python train.py --activation="gelu" --norm_place="pre" --norm_eps=1e-06 --parallel_block=false --init="uniform" --lr_mult_qkv=0.4 --beta1=0.95 --decay_fraction=1.0 --train_tokens=726100000 --steps=2770
Each number is 500 + 40 x the weight over its row's rms, rounded and kept within 0 to 999. Layers, rows and columns count from 0. Numbers have three digits each. The size before them is the row's rms in percent of the matrix's.

# layer 2 attention output (transposed), 256x384, rms 0.0924, rows 192-220, columns 336-383
099:452571398503453421534520509546506538539484509465438382528471510472501510519522542439459562586494520536569467538554507449498540476476564537553537
108:500510472541434448514463505506514443529473505538407525528490455525496494474550505518511511503504487498466557514505494438507523465438561559536508
093:492438481540524447478517483530531405510542504506532516499489537505528523504513457502510496571580533472503505469461497456569549448417500450512493
096:450540496421462524508482534445542500451471491456476534477466497501473515514501491498477485496500531528532386561535499497566523511480586566556441
096:517456433518449510529595475404475482523483491468497545500473470437485496508453454448485444502519532511555506518458516448572521436515498483439539
094:484563456482547414557554536468474541544397450503507527495526641556452516510522451572487518481477453489580505526525490491451459523485416421529520
101:541554507517487480427541536461541480460521464463456544469529557452548521535482538430518522615493456495537465492506462566487539570547510503508485
104:496446506459481467511474507481523542489529481493549473592468484524433474446507512481490428551451511531533491579552521456554573537491492549529498
101:441489512533497523507526473515532545521507531528515476541505523437407445496580438470496502521475520556546477528496479476453532480494489465538537
099:466546639447555410509433479411511448492450469429451467438488444502463542443526489489445476595483460463463472478495525480489514408509538492502465
098:502556511458531578488575445465512446446528518482543505475442512524461513476523472444501561528497503511532420519463442497460500543515523531484505
104:448499515504466486492531504506491524458505508492517589610520517384508419508512527483513591510523511458512508450455514564552478528563486486464526
107:495549544419495496462441548516482463544465526466484523526519557476523441539449481490490523475417512568540535474550454503464531455537517450497499
105:495489506496530464526490485528454494491477443441483525494545533428533504471438498456556563468473490450521495459508509474559448538458504477533440
099:496492522477501504506521484571559419449515433527487451516469480465472519481507570575543540455466534525500517469529524508548450515441474509496463
097:463489481519480517517560505502484471499475532575482526527509514546489510494561520525446529464544493553456530457498552524526546536522430440403392
090:520537522445525510544523505511446532606470508469597485495537523607493488466484516536447466477494469487503531480533537463477490490493516486548526
096:480455502563477532582462512432546503553491519497452530525478471482442470524503525445519451533540512618515489470529461494537515493518481475520561
103:543542563532588520478494490483501533517480496432477509496459554572463534495518477510461496576431455506456535414444503481456498503548482528520570
090:503492511540506464491543494497471534472456477522436486556497494477506491563503450497496577493500504562588453554419475560489536540501457499447526
106:481519495469539510499472510568509397477523579553498479420412604533553499506505534493449607465466492427530484515448511522486492500461530559483527
107:518529477524493505549473513518552516516489489431493509531513586502532488476502436488497493494524536590565529486522556596490432535467442537508479
104:495566522485496486431502514501524507524465589520491491483509512464538530607503431549505468516480502489540503458525478529484503510468515441502496
098:429552527466461535516553563454618473522541530498499475480512545517564505477529499518530466454513513555487459496411496497539464534494524524462488
097:572508462488528578456523531542546539475451470542494476503480454506492518532534551435443460504525482545508462500537489468543604391500463483459530
101:503528573504532470456471502485545452451505474557588492474490485506473500407443477506527486452437487525488539492506552483498539480496493554515494
101:523435494475501537541518485535509465495527534466541530450578477460476471456556531557487491467543538442505584486506458509515487551438452525508507
104:488512476530483516492502489529489536480518501405428456468528455599446520489502464475557481518505529428504547578533537467556469462465517420449456
092:506583446422512496490527498530514540490395514472472479469591450533564557476425435472508444473403525498508476442519553402526513456495526468466520
# layer 2 attention value, 256x384, rms 0.0495, rows 193-220, columns 336-383
102:506525491458572525494476466465552553507554522533534446434451468470440460531514471568438504512505515422490489476471582498534523520489464498447527
101:493572503521524556487528553467483567514524469480450543519468517493475448546496449532542499497456489520457496540513465489468489549512491427523538
100:496474454503500520471535494490439527503553503532577539510481471497510477468463448528491515480402518539463485465517550491418464447439460522534504
099:436553487548508516443469512486494526503540456461478423516507537474497521455502499573511529553450567447544543554447467435552448463499524502511504
097:509540480567497470571427510456507428505522489567502505490453417483522454481420513533524453473517465585493483477486446483533508539464519521566490
095:455461519456509541516502447481462496499497435497509565585465403567504507420553495439516494488568457545492537443450510495483494477508522489481543
104:486584433427527587496559600468507476545562537531544507449473522552481495547410450537476509473528500433504483548540474508484401517437467481432475
103:523575502543536551562518556471472543551495492593563504501539501537538563442454573546490483511510420533386519553473581525498491497469462442548498
104:485426494536498502423520461560498488475505425528590525492533500472476510561475465492540526497540504410559520457524481545491504495486531498410489
098:521533486472496420513493446457546470520444542495511466542556528496564513572506481473554481506419567469480490464526448479529442437508473423587439
102:517493439546554475541509510520564527477473560454504425492463468442520514446503526456511490471545446488460549471545448441484602460458511517544494
107:469498531536470476503437402516509528485543438518525538535436475472466476435555501469462461506459507507467499548479463473540494560430616474567446
106:554471411506515531465536421495442539494515538542459536494475461456430464478540435503522498574520532488439514480499522624464582433497536493507573
101:519421592458514483530524582528507524484477557525484557515502520462569497467458495458528425508541475484472508489480516488497555490509447489540442
099:452464468490520504444531490433547491419581503488492515414451502527523501514490475471436506462568565424488523464485465514531541490476545575535467
100:572442530527493555529476452541451492541552486569509527526469443470575472502504454480553470548532504539506538464519488562561535470510469464508426
098:523427483453455509579528568429445482464563541574499523489454563566572543582472471442474543421483451471535504530535537562414414484500532449451467
102:468478496464467478540470588503563452520436474501575543560486557520528478538511494587468534509456556496535567528463455438507501466505539472548468
100:446509443539522480558442585414532476482505473502551459578473432531544463544503424553490478470495537453461470490464556487526504490555547472462474
114:492491480505532457471538484428426535491454521460421499463511453525593506480500534472543491478445504515500459434482504484542519461529540461549471
103:456486499544534498452466535506552636506539511541463485422519533549486483461491499476480507546501481505517482524535524513532525506502424548485480
103:433509576481488464465484398476501530536498507540474506552438558476481464478491552489512546470516496537545570460541502494550553592571591512489498
095:460518471551513502491482527537453511543544524466513513579452435493515534523555470480558488540514506519464460540501486559424488464418507461464482
098:504454462452459474529513562447556478568545484503542511560471523504520483481529481483562508490469538399451518531486504470503424480619504556489416
102:506463539511527605468511569500496519393523432494460515521491561517506576522599520453517480531474481534572526449416513508519468475520506484475498
103:533484469513429569481451475518441517559556471459470507523484478570543460496473486464539564477493517563506468452560471490505586524545436407524519
105:574532517450430489485462437497472425550579550536550503576509491520454457492530551471507472550491488517497519516454520573497457490497538525470505
098:487540563492510492529363533482477486509459488516488540570486555550457414477516483464497548593472561464521500523485527547549495487505465460590503